{"n_layer": 11, "d_model": 512, "n_head": 4, "n_kv_head": 4, "head_dim": 128, "d_mlp": 2048, "vocab_size": 32768, "activation": "tanh_gelu", "norm": "layernorm", "norm_place": "pre", "norm_eps": 1e-05, "positions": "learned", "qk_norm": false, "attn_scale": 0.0884, "bias": "all", "tie_embeddings": true, "parallel_block": false, "init": "normal", "init_std_qkv": 0.015, "init_std_o": 0.0, "init_std_up": 0.015, "init_std_down": 0.0, "optimizer": "muon_variant", "lr": 0.0102, "lr_mult_down": 2.0, "beta1": 0.9, "lr_head": 0.00652, "grad_clip": 0.5, "warmup_steps": 200, "schedule": "wsd", "decay_fraction": 0.615, "decay_shape": "cos", "final_lr_fraction": 0.02, "batch_tokens": [65536, 131072, 262144], "seq_len": 1024, "doc_mask": false, "train_tokens": 818900000, "steps": 5496, "dataset": "wikipedia_en"}
Each number is 50 + 15 x the weight over its row's rms, rounded and kept within 0 to 99. Layers, rows and columns count from 0. The size before them is the row's rms in percent of the matrix's.

# layer 4 MLP down (transposed), 2048x512, rms 0.0941, rows 512-539, columns 256-383
097:20 61 69 51 28 71 58 41 31 63 49 34 74 61 59 57 64 46 46 62 49 54 46 44 50 52 73 72 43 61 79 59 46 43 23 56 73 46 49 48 48 62 44 66 64 44 69 16 51 67 58 51 49 80 24 42 35 45 27 34 54 72 33 78 38 33 45 52 59 43 37 55 44 45 83 11 67 25 41 71 59 58 54 59 27 51 33 33 34 62 46 65 46 29 46 90 57 69 88 55 46 57 28 37 48 42 64 62 37 40 64 50 27 36 56 73 40 63 42 50 61 32 46 67 64 55 55 67
089:55 59 39 53 50 64 58 31 59 53 47 65 47 41 65 38 51 37 35 36 62 64 73 40 62 49 52 57 43 70 41 45 58 52 74 58 49 43 60 36 31 41 61 64 74 50 47 48 35 72 37 61 60 28 24 34 33 81 55 41 21 23 35 61 45 40 54 49 44 59 41 60 58 49 44 57 51 63 70 41 46 60 05 32 52 53 46 43 48 47 40 55 69 34 49 40 41 43 51 55 42 43 27 67 48 51 61 60 64 42 39 58 39 39 33 39 14 57 65 71 39 39 26 76 19 66 56 26
104:49 45 56 62 54 62 45 24 48 82 63 64 42 65 63 63 57 66 65 38 49 42 35 68 65 45 48 47 49 27 45 57 45 43 60 58 43 45 29 27 50 37 43 61 18 24 42 70 65 25 53 60 71 60 83 59 29 42 65 40 38 11 42 56 56 21 41 71 39 57 52 46 78 67 40 75 64 63 37 53 66 28 35 49 53 66 37 41 79 76 47 64 35 32 33 42 54 68 64 52 46 44 46 72 27 45 34 41 71 59 42 32 48 47 40 62 45 38 32 39 65 33 46 54 48 47 44 20
108:41 84 58 68 50 54 71 24 61 25 52 99 41 35 43 27 32 47 35 65 32 73 64 59 62 35 20 70 46 39 56 70 71 36 61 57 45 72 57 74 28 63 48 54 64 63 44 50 23 51 35 50 30 51 28 69 80 59 48 31 79 47 53 60 68 51 74 43 61 51 46 39 65 80 79 62 46 25 79 18 57 57 50 53 55 34 51 38 54 59 44 83 36 30 52 65 15 52 29 38 27 45 59 58 41 33 37 47 12 54 49 59 60 55 49 32 36 60 31 60 37 50 66 56 26 46 33 48
100:54 74 61 66 36 68 26 47 37 68 27 56 57 49 73 47 58 08 43 42 50 38 59 59 78 56 40 31 71 62 46 71 60 58 20 36 46 50 44 44 41 42 62 38 45 39 17 71 66 43 39 59 63 42 67 63 60 47 38 51 60 66 38 65 29 58 47 42 35 48 70 49 62 37 42 43 36 43 54 40 67 52 29 75 55 43 45 41 36 54 49 31 36 72 56 35 11 51 37 61 48 42 24 58 47 64 38 31 58 49 54 58 53 49 44 39 36 57 31 43 72 51 67 56 57 57 49 82
097:68 23 52 48 74 54 70 44 51 34 37 44 53 25 28 24 28 34 47 39 56 54 82 55 48 61 17 65 37 66 70 41 44 37 42 53 50 38 68 22 49 22 69 48 79 40 59 42 43 54 52 70 74 49 33 49 39 57 62 52 72 49 42 19 65 66 63 24 13 65 55 36 63 44 25 74 55 27 54 59 53 53 35 66 46 53 82 43 20 79 37 53 59 51 24 46 50 68 56 14 49 20 26 63 48 66 40 73 65 56 56 71 35 33 74 55 64 58 13 29 52 56 64 57 38 53 49 13
102:43 54 61 36 45 43 47 53 64 49 37 63 51 34 68 67 52 64 37 43 55 45 61 20 48 51 35 53 63 49 56 45 70 68 53 63 27 25 58 57 53 53 50 46 52 50 09 56 64 56 09 26 34 51 38 45 53 46 59 66 92 65 36 38 49 67 36 61 58 45 45 47 63 47 38 59 44 57 31 43 50 50 64 49 22 64 62 43 73 58 27 30 64 45 45 53 41 62 16 43 31 60 31 54 54 44 67 51 56 56 66 42 40 55 64 54 16 66 39 34 24 38 63 56 57 66 25 84
099:89 31 21 38 71 44 68 37 42 22 34 40 31 49 34 27 62 56 63 72 45 53 52 47 46 59 38 44 59 46 28 51 71 53 52 56 56 73 48 43 35 69 49 38 61 75 42 53 27 61 58 25 72 45 50 23 35 54 24 40 69 61 42 35 43 39 20 56 43 86 25 13 28 31 53 35 56 48 70 57 57 54 35 51 63 42 39 71 48 64 54 42 42 64 29 46 46 38 22 59 50 64 51 60 28 68 29 42 67 78 44 46 34 65 26 50 68 70 75 42 44 44 60 31 34 65 55 34
098:78 45 48 48 54 70 21 69 44 55 32 36 44 44 16 56 45 55 32 58 39 37 48 50 45 36 39 62 40 33 68 27 71 47 54 34 64 29 55 59 54 66 58 65 46 32 89 49 15 64 45 48 60 47 58 65 58 75 56 54 59 51 67 91 37 51 32 52 57 49 73 61 33 51 48 42 72 24 53 60 53 67 37 70 49 56 49 78 45 62 64 63 43 71 53 57 77 56 58 18 46 42 32 25 56 73 56 57 35 56 56 48 33 46 57 62 76 58 46 73 56 47 58 67 44 85 79 50
102:50 70 59 49 45 39 56 31 72 65 37 90 28 29 48 40 46 77 59 68 37 49 41 32 54 44 33 80 48 42 68 34 39 55 66 48 58 18 78 79 63 44 39 63 29 35 40 38 37 39 44 49 51 40 17 60 45 69 63 64 43 24 30 64 66 52 41 66 51 68 26 62 69 58 49 70 43 45 25 42 12 45 51 66 43 31 37 56 66 75 53 72 51 54 65 71 57 32 69 68 35 23 47 46 43 65 38 74 60 40 73 30 43 52 55 53 59 59 50 45 12 30 75 56 34 50 52 60
106:39 57 62 66 53 78 54 38 61 61 84 22 40 66 70 62 50 24 13 21 64 64 36 38 28 35 59 19 36 57 25 66 49 75 43 72 41 37 23 47 21 52 65 46 58 58 50 52 32 78 48 58 35 38 31 71 59 40 54 49 58 57 50 47 63 51 57 49 48 47 33 38 50 67 60 72 60 50 56 63 55 31 51 47 53 51 71 48 60 30 64 30 43 49 66 47 40 42 56 41 61 68 49 72 53 62 79 48 52 50 63 32 37 49 31 43 71 61 77 58 50 47 71 27 40 63 51 48
100:77 55 58 45 47 73 47 51 33 71 31 52 36 45 77 67 44 83 46 54 75 83 53 55 29 64 32 33 64 63 36 81 60 37 56 57 42 49 45 59 16 78 54 43 73 56 47 31 60 41 72 36 52 29 39 63 33 62 69 54 37 40 41 43 35 37 31 44 43 48 44 52 52 54 36 63 28 78 45 52 50 64 39 40 57 59 75 50 36 63 53 29 69 74 39 70 62 58 46 75 59 15 34 67 52 45 51 65 51 60 57 36 49 20 34 23 77 52 67 65 58 42 54 66 44 35 63 39
112:66 22 37 42 47 29 46 60 46 63 40 52 42 43 69 53 66 58 51 50 48 53 50 37 61 66 17 71 62 40 56 32 43 33 65 22 41 48 63 49 25 34 34 23 37 51 52 63 40 47 50 45 49 46 37 43 51 48 68 45 59 44 39 75 49 45 56 69 48 67 44 83 46 49 30 39 47 72 58 47 30 31 48 93 42 34 49 38 64 73 74 30 45 67 44 49 37 39 55 59 34 63 57 51 71 74 43 31 49 34 48 39 55 29 84 56 60 47 28 34 33 44 52 63 55 59 39 50
108:53 51 60 46 64 48 40 49 50 32 62 57 44 50 38 50 51 37 18 55 35 52 59 29 38 46 42 48 39 63 31 65 56 81 16 60 43 66 50 56 47 68 47 57 53 54 37 39 78 29 37 60 58 47 51 91 49 60 53 58 41 78 29 26 42 59 58 55 82 66 61 71 35 77 14 56 39 28 47 60 19 39 33 46 67 65 43 69 59 52 56 65 48 24 42 56 39 21 49 70 49 36 64 59 62 63 30 45 55 32 24 33 55 49 44 40 52 66 49 35 66 54 79 33 60 32 65 63
094:39 52 20 31 41 41 39 47 13 63 38 46 50 29 61 54 57 87 52 76 51 28 32 41 70 45 36 66 42 37 49 28 60 56 44 43 71 59 42 40 42 75 51 73 60 55 50 49 43 41 63 45 57 44 67 27 46 27 37 51 44 42 72 27 69 59 44 46 26 37 77 61 58 51 43 36 46 67 57 43 70 58 46 54 29 63 64 01 38 46 40 39 34 52 49 32 60 55 42 67 25 65 64 62 52 88 66 43 29 40 48 21 23 64 45 55 64 16 60 55 26 40 24 61 64 53 31 64
105:55 47 95 72 37 52 37 83 56 58 54 46 71 50 33 39 50 57 24 61 39 42 61 39 47 31 40 58 73 44 72 37 49 59 45 52 49 46 56 64 47 47 36 65 65 52 13 28 58 52 35 56 32 53 13 54 64 31 61 56 58 57 43 42 31 20 34 53 67 24 38 27 66 67 67 54 25 31 21 55 36 52 50 25 45 56 73 30 40 40 32 39 48 62 56 70 74 32 41 48 43 43 43 72 40 19 45 35 67 52 57 26 33 66 60 32 44 37 65 64 54 43 61 54 23 57 79 34
088:24 31 29 26 61 32 39 33 23 20 41 48 58 55 71 56 49 63 43 44 60 41 55 57 30 57 34 48 56 64 67 51 26 60 46 74 61 60 46 57 48 34 58 40 69 23 25 54 43 26 46 53 65 48 49 67 51 53 41 30 62 58 60 36 66 50 57 46 33 55 30 67 59 53 55 61 23 22 26 54 39 51 21 53 45 50 01 64 52 75 57 47 58 38 33 52 44 74 55 41 24 54 25 52 70 85 60 66 41 38 69 38 39 45 56 36 71 38 26 48 78 36 40 58 26 38 38 18
090:45 49 56 42 35 53 39 59 80 64 60 41 45 43 42 55 66 69 59 73 28 36 40 48 46 59 61 73 56 53 46 53 38 67 45 72 34 46 67 58 57 48 76 68 43 52 45 50 61 33 38 70 46 67 33 63 62 49 47 44 73 58 51 50 30 36 69 63 36 61 74 39 43 50 48 87 34 60 68 25 64 55 38 19 50 75 56 54 61 47 34 35 45 45 58 42 37 10 55 60 57 63 39 58 63 67 58 41 55 41 71 77 58 63 51 73 13 60 44 51 64 66 47 59 48 57 37 54
098:26 55 60 21 45 57 64 33 60 51 72 46 37 69 22 67 17 59 71 66 63 50 46 44 49 87 40 37 38 44 33 73 57 46 72 61 58 96 28 44 53 76 51 34 41 29 52 89 68 28 60 31 21 63 78 33 64 42 56 65 28 67 42 60 46 53 50 61 34 59 35 19 33 58 63 61 52 67 53 57 65 48 51 38 70 73 35 55 39 45 47 56 51 78 48 72 46 56 56 34 68 61 75 64 38 32 59 48 68 74 37 48 57 30 48 38 56 60 51 66 72 52 54 72 49 61 58 34
094:35 36 54 51 55 87 15 40 37 40 54 60 65 55 28 57 20 44 55 60 38 40 48 56 51 20 40 44 40 58 49 29 39 47 29 52 48 59 33 31 47 62 46 41 34 55 40 42 51 49 73 63 76 38 20 64 60 54 33 72 38 67 63 57 62 51 39 66 40 65 54 48 55 46 66 74 46 35 41 58 48 33 53 57 29 56 59 49 59 34 40 61 34 45 47 69 32 55 43 73 59 41 74 65 25 65 49 45 39 55 40 57 77 44 50 39 41 48 64 41 62 56 57 67 65 41 19 66
109:27 60 65 63 17 48 71 32 46 62 45 72 76 60 42 86 47 54 47 28 50 64 57 66 68 54 65 53 44 59 67 38 64 45 34 46 31 24 31 48 32 62 41 49 46 57 48 47 74 48 60 64 64 56 59 29 60 40 57 49 47 74 39 35 68 35 48 37 39 37 16 40 63 47 68 33 32 73 35 38 45 60 55 62 38 43 36 56 84 46 48 52 23 41 65 39 70 35 42 44 39 65 53 32 58 55 52 43 60 71 35 41 64 34 62 34 46 54 49 35 38 37 19 44 31 49 55 59
088:45 42 69 16 72 30 65 35 43 47 41 62 50 61 43 57 35 55 52 61 49 47 57 46 37 67 83 60 78 12 38 46 21 67 63 48 58 52 69 50 42 49 14 86 74 43 70 59 42 23 31 79 66 59 46 31 51 71 86 74 56 74 58 39 57 68 60 56 47 25 27 65 58 41 45 57 33 45 51 65 16 60 26 27 40 38 84 49 48 42 41 29 62 34 48 49 67 17 51 48 51 42 52 63 77 64 40 52 66 45 80 48 61 37 69 53 43 54 48 36 45 77 37 59 44 43 30 24
093:35 43 21 68 32 61 47 71 64 49 30 40 37 43 35 42 61 48 43 36 55 49 44 58 50 66 21 78 55 58 53 59 43 66 61 42 53 32 22 26 62 65 38 58 62 46 46 53 37 52 71 56 85 41 47 58 53 60 38 48 78 65 51 50 48 55 38 43 69 45 66 34 22 34 49 37 02 43 63 55 33 25 74 42 53 45 39 58 42 44 22 60 43 62 54 40 49 89 60 41 45 59 47 46 35 36 78 56 67 53 62 31 51 70 61 47 43 51 40 62 11 65 26 54 29 61 53 62
094:54 49 53 54 38 54 45 24 57 48 41 41 65 47 42 53 38 35 45 31 77 67 49 58 46 42 76 51 40 55 29 42 37 28 58 59 74 67 83 47 39 30 49 54 68 64 41 37 38 48 61 43 26 56 69 43 29 51 47 28 73 64 49 31 70 66 51 60 46 74 55 61 41 16 38 65 52 45 25 38 45 62 70 76 60 60 62 51 64 31 45 62 85 81 29 48 59 45 32 45 75 27 34 91 69 44 14 81 45 36 38 45 56 47 71 42 38 30 36 57 24 45 57 53 45 61 64 27
093:49 56 35 62 52 50 57 70 41 43 50 49 39 32 30 69 65 29 49 73 67 62 44 76 29 66 67 43 66 36 54 19 65 50 46 39 44 36 52 55 44 56 58 52 44 42 54 70 58 69 53 60 78 59 60 55 68 55 11 75 33 73 64 53 33 44 55 56 52 41 69 36 48 47 28 15 52 68 58 49 58 24 39 64 53 82 64 69 56 54 43 30 53 79 61 31 44 71 88 63 46 37 46 54 73 58 33 50 67 30 38 54 64 71 58 40 51 51 49 57 44 45 34 29 68 25 51 35
106:37 77 58 46 53 49 68 50 30 44 47 72 42 52 49 54 34 56 45 39 13 65 75 18 42 64 51 54 39 74 63 60 22 35 63 50 26 75 54 37 51 60 47 57 43 40 57 65 42 49 80 52 47 61 50 58 63 48 72 55 50 54 56 33 84 65 41 53 58 51 52 16 54 55 57 67 37 72 45 30 63 45 45 48 42 37 59 49 42 43 44 41 52 29 60 57 68 22 39 31 57 65 48 29 40 41 35 50 75 33 39 45 49 45 45 36 45 53 31 38 53 28 53 39 52 69 49 46
094:52 58 51 45 54 46 36 38 50 43 44 56 41 22 38 46 62 59 36 62 34 59 60 18 69 48 58 57 46 49 57 57 48 61 16 42 45 64 63 41 31 72 56 27 27 40 60 36 49 53 53 81 68 48 51 63 33 45 35 13 77 45 49 68 87 68 27 52 43 57 53 48 77 59 75 44 60 50 21 54 47 44 52 58 56 55 48 50 45 33 65 63 43 31 59 42 55 26 43 72 75 53 48 64 44 23 70 50 19 42 39 42 20 66 25 43 64 24 70 31 59 54 55 42 61 64 24 56
119:53 60 70 53 37 55 52 36 52 33 60 70 55 80 80 56 39 51 32 86 46 51 73 86 29 49 52 44 31 75 76 51 16 67 20 62 25 45 46 32 94 32 25 42 64 64 41 69 48 68 79 30 39 61 57 42 45 41 13 62 81 49 25 28 47 59 37 48 16 41 37 36 42 51 54 84 46 13 62 64 36 63 61 27 70 65 53 21 47 52 17 34 68 84 46 48 41 51 49 42 37 57 57 64 57 51 61 24 69 44 50 29 34 28 44 59 34 52 66 52 36 60 62 50 64 61 49 48
# layer 4 MLP up, 2048x512, rms 0.0963, rows 513-539, columns 256-383
089:58 49 78 47 63 61 34 62 46 53 32 61 26 50 49 72 73 34 49 42 52 59 55 64 72 54 36 46 26 41 53 48 51 53 39 47 62 58 31 33 42 51 40 67 40 38 35 42 45 64 48 57 61 58 56 32 61 43 57 53 17 57 34 60 30 25 57 50 52 54 36 17 79 76 58 38 30 62 59 54 60 60 36 30 51 39 63 59 62 62 47 66 45 38 58 24 80 55 44 70 73 39 60 72 38 67 64 62 48 57 48 38 45 41 53 35 45 77 40 43 52 81 72 53 39 54 55 41
102:45 42 35 41 58 51 43 33 59 52 30 46 37 49 43 62 68 46 74 42 68 74 76 54 63 70 47 36 32 35 66 39 66 48 56 57 44 48 54 46 42 38 30 80 20 49 41 50 50 50 56 29 92 49 75 57 58 66 66 28 57 52 60 17 40 45 48 56 50 33 24 73 58 65 72 25 58 30 45 25 34 60 53 78 36 70 48 47 56 00 16 42 55 51 55 69 59 37 35 39 39 54 44 32 42 53 26 51 62 44 37 68 52 45 52 38 86 66 69 64 43 40 54 46 31 22 33 38
103:76 37 52 51 57 22 52 20 81 47 52 48 57 17 37 65 25 39 85 80 25 65 57 59 54 28 58 41 75 48 53 62 48 66 50 51 48 48 58 41 31 35 25 68 93 59 28 55 45 73 44 22 47 56 36 45 67 49 61 60 31 81 52 45 59 50 58 47 72 49 61 41 50 58 42 48 60 54 25 34 44 53 59 69 53 24 59 49 13 39 60 52 56 47 77 71 49 26 35 11 85 61 41 55 54 72 66 23 44 42 74 46 67 49 58 58 44 56 58 49 74 46 69 67 43 40 34 38
104:52 50 56 39 37 65 39 65 39 42 34 63 68 64 44 34 43 32 43 54 59 33 30 35 46 63 52 54 49 55 11 65 33 41 45 25 44 48 38 45 31 33 74 61 43 40 32 66 62 24 58 38 53 39 36 47 41 45 43 33 52 57 37 46 41 51 54 46 44 60 32 46 73 68 42 50 46 39 55 42 69 53 32 54 47 73 49 47 70 49 49 39 39 36 62 39 25 49 56 35 40 31 52 53 97 51 55 50 50 50 52 73 57 51 47 64 65 60 40 67 59 68 55 55 56 62 50 43
095:49 17 61 35 36 51 53 57 58 46 35 68 33 44 63 58 48 40 47 55 68 53 48 56 54 65 45 42 46 57 40 42 23 79 44 41 61 73 67 52 31 60 53 46 76 65 40 56 66 66 21 54 85 44 62 73 50 71 48 56 33 52 43 62 56 44 31 49 27 65 62 61 41 47 80 41 19 45 06 75 50 55 53 78 71 45 50 81 69 52 12 77 63 33 42 44 57 72 79 36 38 30 48 62 69 59 26 66 40 55 50 75 50 54 76 68 73 37 25 33 60 66 63 60 41 27 57 50
094:40 45 43 56 62 47 60 35 56 50 71 40 66 71 59 37 55 42 49 69 38 63 54 79 48 68 68 39 28 43 27 75 65 37 47 46 54 44 48 41 52 73 43 71 78 45 80 28 40 58 86 50 58 58 51 55 39 47 54 26 10 38 37 50 42 35 63 39 32 31 56 99 51 44 58 57 51 37 72 49 52 54 42 42 52 34 48 61 44 54 62 35 38 40 57 33 39 26 72 50 53 28 71 69 39 51 37 35 22 24 54 56 38 51 20 48 87 24 62 75 82 48 53 56 42 57 57 17
105:37 60 34 49 30 64 39 10 81 68 64 38 61 62 49 57 54 59 35 56 69 60 86 54 63 46 53 63 43 85 30 53 90 56 40 78 36 58 36 11 43 58 43 58 51 45 57 73 46 31 64 68 49 44 51 43 52 42 55 38 42 47 83 51 56 55 54 28 23 63 46 44 47 45 56 60 59 66 46 62 38 60 49 53 31 63 58 60 58 40 56 33 52 56 40 50 54 71 94 68 56 58 48 53 72 55 26 46 29 10 50 63 28 36 42 37 66 66 48 59 49 54 46 63 46 69 57 25
106:18 38 31 57 76 38 32 46 66 65 79 50 18 69 69 24 32 35 51 37 51 32 32 59 73 42 56 49 43 11 36 55 46 44 68 53 34 34 36 53 45 51 52 60 42 44 48 76 69 32 47 35 44 26 55 45 59 38 56 74 44 24 28 33 50 32 28 57 70 30 43 52 71 30 53 35 65 55 60 59 61 33 53 43 40 39 43 14 42 39 51 65 51 58 66 59 42 17 34 61 49 46 65 68 68 24 45 55 43 26 89 69 62 49 48 39 40 54 34 59 81 36 63 31 44 52 48 55
095:50 51 60 18 52 49 40 66 61 58 53 54 50 39 44 38 32 28 70 47 60 67 71 81 64 62 95 84 69 34 40 60 57 52 69 31 67 28 80 32 40 44 69 65 45 79 54 60 33 30 58 86 53 60 99 86 83 55 52 35 81 63 66 59 52 36 53 47 33 43 52 27 32 58 41 62 39 41 52 43 39 41 53 69 41 59 38 63 33 46 20 68 33 44 54 53 54 77 32 45 46 66 29 27 49 44 56 55 43 80 66 51 47 36 44 54 43 44 59 23 58 57 72 53 42 42 53 45
107:90 45 51 25 42 55 47 30 46 68 63 60 35 54 17 60 62 32 50 27 48 49 73 29 41 30 49 84 42 15 30 54 36 44 21 53 48 36 39 57 43 69 58 55 43 41 22 47 56 56 65 31 60 70 35 61 52 40 46 48 42 29 25 30 48 62 58 46 42 35 64 59 43 46 73 78 73 41 37 22 60 48 69 78 42 61 69 39 65 37 46 87 25 61 49 45 59 41 52 63 67 40 51 70 50 58 55 74 31 48 76 40 40 40 49 48 57 39 41 69 59 45 78 50 46 54 67 47
099:18 63 36 32 29 60 41 61 43 33 68 56 59 58 42 44 94 34 53 48 46 61 54 33 34 41 63 58 54 59 52 46 17 76 50 58 43 87 31 63 50 46 50 43 31 44 64 65 37 57 29 35 49 65 46 53 00 36 50 45 16 44 33 41 46 69 56 51 27 40 59 60 40 59 48 84 25 55 38 41 30 43 32 64 48 40 64 38 57 37 55 43 89 44 57 42 31 48 53 48 46 34 60 73 26 51 52 56 62 45 21 55 51 11 86 69 60 39 64 11 65 60 72 44 57 72 51 64
111:39 73 80 36 59 44 53 15 77 44 48 56 57 64 47 48 52 52 83 47 41 51 45 44 63 49 53 60 21 45 48 63 50 33 53 56 74 51 25 41 58 26 41 45 27 46 46 54 51 60 55 37 58 29 73 84 56 34 62 71 49 34 81 56 61 51 28 52 59 55 47 75 66 64 45 61 28 72 64 47 70 59 46 46 15 75 32 58 79 56 63 54 73 40 44 51 16 55 65 48 52 70 75 45 45 64 49 26 69 19 52 15 48 72 42 55 53 62 40 36 31 44 61 60 54 37 42 31
110:64 61 45 66 38 62 59 59 65 49 26 82 44 98 34 53 42 40 56 42 35 25 45 64 62 16 37 45 38 63 59 52 45 20 55 47 56 44 57 53 43 36 39 42 58 24 41 58 67 00 53 45 53 47 45 52 44 33 67 79 77 41 56 44 28 63 33 32 32 57 84 38 43 33 27 62 45 47 94 32 63 55 57 55 65 39 82 46 52 70 55 74 54 34 63 35 45 73 56 75 48 67 57 33 51 31 12 42 57 33 51 38 49 41 44 40 52 66 46 32 40 66 81 48 49 32 57 59
099:54 49 64 45 46 46 58 41 60 46 64 78 28 93 52 43 15 37 51 49 45 55 27 38 51 65 48 55 68 31 58 41 74 67 54 73 16 39 86 62 45 45 29 37 54 67 40 49 53 31 51 41 45 72 40 68 44 47 45 43 43 69 06 50 48 47 65 27 51 65 39 48 45 44 45 39 24 19 73 53 59 58 74 29 56 57 44 45 80 66 60 61 43 16 60 75 30 31 40 57 82 30 37 55 44 70 47 57 64 36 44 39 44 44 44 45 36 74 43 63 70 63 62 40 49 29 59 70
100:41 53 54 58 41 35 54 36 33 57 65 24 37 47 59 63 42 57 73 35 50 55 45 53 35 53 60 43 39 48 56 38 57 58 44 62 44 47 52 60 43 51 23 42 38 27 44 63 61 62 43 31 69 46 46 31 34 46 35 74 41 68 38 53 34 32 55 40 84 70 50 58 38 75 25 57 38 42 34 34 69 42 57 36 39 71 23 43 46 66 39 71 54 24 41 56 31 43 49 12 80 58 10 57 76 42 46 71 65 41 19 43 40 49 45 52 60 44 38 69 76 72 70 57 55 39 45 49
096:25 29 71 75 44 46 75 61 85 55 56 50 68 56 51 46 40 56 32 51 54 53 29 78 37 67 68 44 54 49 38 40 52 40 63 71 62 40 42 23 51 46 31 66 80 57 55 55 54 50 47 40 63 46 50 49 49 16 51 64 51 50 49 24 50 62 12 34 27 67 50 49 32 43 67 48 56 55 62 58 51 62 59 29 32 48 50 40 49 17 48 68 50 43 41 48 37 47 63 47 57 65 64 63 64 42 77 39 51 53 39 74 41 44 26 57 66 64 39 68 91 50 42 36 48 48 34 38
095:39 72 54 40 50 59 39 26 44 29 46 61 34 71 42 46 45 78 68 36 48 33 37 71 61 38 66 67 48 40 35 50 46 44 78 38 43 42 48 58 43 85 37 48 42 47 51 40 43 34 56 22 75 28 45 68 61 45 52 40 53 52 52 55 30 67 52 71 41 45 45 37 61 59 42 46 39 47 51 39 48 33 27 64 48 58 64 63 55 39 69 58 49 38 49 46 51 77 76 58 32 18 48 61 50 23 68 40 67 40 55 26 41 72 70 47 54 42 50 32 47 41 82 55 40 66 62 40
097:49 45 70 53 65 55 60 11 49 45 38 44 55 52 51 48 43 43 30 30 58 48 50 46 55 60 48 47 55 40 51 39 54 76 43 51 27 44 78 70 50 43 61 50 23 58 44 55 49 61 59 45 71 21 51 81 57 33 41 61 45 54 33 43 66 71 33 37 35 66 76 36 45 77 39 58 62 36 47 70 73 55 40 69 54 47 28 56 39 33 50 42 50 58 38 59 47 53 37 52 63 34 68 79 62 51 51 64 49 45 63 78 65 34 38 67 60 60 21 14 84 45 78 20 62 56 54 37
090:33 53 63 52 65 74 43 67 63 55 36 38 62 37 50 57 52 57 42 53 41 57 39 47 46 44 50 17 60 37 65 59 65 55 54 89 47 39 75 49 70 27 53 67 25 38 68 38 53 34 35 28 56 58 57 61 68 52 25 80 43 58 25 66 55 63 29 49 36 38 39 25 63 31 40 31 42 66 49 37 39 60 51 65 51 32 60 45 63 48 56 72 62 47 39 57 23 80 39 32 43 53 57 77 45 46 45 04 74 15 52 60 24 26 41 39 30 42 58 48 61 48 58 42 57 31 56 66
104:43 60 50 54 55 53 66 29 52 60 39 25 55 56 61 56 37 57 50 42 53 52 50 67 49 47 47 48 65 71 30 47 36 66 44 73 62 44 39 66 63 51 34 62 43 69 74 53 56 58 53 44 67 39 65 34 68 27 43 41 47 48 47 32 15 54 77 48 44 59 30 38 58 64 36 43 25 67 42 47 33 74 48 21 52 59 44 44 98 78 23 45 52 43 29 23 65 43 61 44 61 72 43 68 69 72 82 58 76 35 52 55 44 62 47 67 58 36 75 73 57 57 39 49 40 47 43 40
092:76 37 86 44 47 81 22 56 67 43 52 67 37 44 27 33 45 47 49 52 40 52 54 57 65 47 52 78 35 30 61 59 49 43 61 45 17 89 40 71 66 33 46 59 51 64 67 28 64 18 55 40 16 37 66 83 24 37 41 42 63 64 61 47 53 24 68 52 43 67 36 38 43 19 45 20 51 67 49 40 74 61 47 20 56 47 30 57 75 53 44 70 39 68 68 50 29 65 31 45 35 41 39 51 61 32 61 60 82 53 57 47 45 45 24 33 39 66 40 44 44 29 40 46 38 54 44 64
092:55 43 80 37 51 49 32 62 55 93 65 45 59 45 37 30 53 36 60 80 67 61 46 38 33 43 41 39 64 52 42 41 46 57 82 52 54 68 22 61 21 77 45 47 33 71 94 47 59 24 42 52 50 51 48 31 27 67 54 48 57 43 62 42 60 59 60 59 54 57 35 66 71 61 53 53 90 33 49 47 62 75 46 19 42 49 48 39 46 70 46 71 53 49 47 59 47 31 25 67 41 40 39 47 43 52 49 37 84 45 51 36 41 38 41 45 69 21 65 65 48 71 47 47 69 39 51 45
093:83 40 44 26 49 59 81 71 35 52 58 61 62 32 46 58 60 76 40 62 69 63 26 60 46 56 49 41 43 52 45 59 46 64 27 57 48 76 13 28 46 44 72 30 21 43 27 33 52 49 13 48 61 34 52 40 67 39 56 49 61 18 41 46 69 37 28 49 74 31 39 39 71 69 54 72 45 44 67 45 75 54 33 48 49 53 62 46 42 63 57 56 54 48 30 60 51 67 64 56 48 39 14 62 35 54 69 46 53 67 77 48 45 40 36 50 50 40 50 64 25 52 75 47 72 10 63 65
102:56 32 58 70 29 67 55 22 62 67 44 44 58 66 72 26 37 37 61 44 61 21 63 48 36 20 48 32 21 65 48 79 40 39 43 42 57 26 35 66 61 52 57 54 78 43 41 31 34 61 41 30 49 60 44 39 52 72 66 39 84 48 20 26 62 17 57 40 71 36 35 35 66 50 60 51 55 50 82 56 46 59 53 47 29 39 37 47 35 43 71 53 52 48 66 67 46 45 61 38 58 53 60 49 48 51 53 51 32 31 70 52 60 59 12 77 29 41 55 29 65 56 67 68 49 41 60 62
103:28 63 52 70 73 73 77 63 49 59 46 90 25 38 57 45 64 81 58 61 68 48 47 49 67 43 47 32 56 60 68 59 59 42 58 69 43 32 26 39 70 54 26 60 62 18 70 79 64 75 60 42 50 40 31 54 65 92 46 45 31 82 43 49 24 66 57 29 56 34 59 41 53 32 40 52 34 09 60 58 38 57 41 47 58 75 25 47 24 47 33 42 35 35 33 68 30 55 55 68 51 69 24 45 50 59 67 44 40 47 47 32 51 57 71 35 64 43 68 81 25 45 52 51 52 58 57 49
097:53 33 80 52 55 78 44 45 58 68 47 64 66 61 39 47 75 40 48 61 43 72 61 62 60 34 56 51 84 29 75 53 64 46 47 55 63 42 20 47 41 48 77 56 55 72 64 70 27 61 77 44 46 59 52 62 32 40 51 45 42 67 69 44 42 61 59 37 59 54 52 31 32 47 58 53 71 29 59 39 52 83 74 57 53 44 40 40 47 22 68 40 56 38 15 52 54 47 53 55 59 46 30 65 61 56 75 66 22 48 42 38 41 45 53 56 42 48 23 26 31 33 65 44 40 46 61 49
117:24 51 61 60 56 54 39 36 76 73 36 56 48 36 86 40 56 70 36 38 23 70 65 49 35 53 42 68 32 80 61 78 55 43 41 63 41 52 42 61 59 55 72 43 57 66 54 63 43 57 37 48 63 59 69 74 46 21 45 50 67 17 50 54 07 32 64 47 41 45 59 36 60 69 53 74 70 62 18 61 42 34 32 27 35 45 51 51 50 64 33 36 45 58 59 42 52 57 76 71 43 62 35 70 55 42 39 77 86 49 72 33 64 49 40 03 60 77 30 80 50 45 38 52 59 50 36 44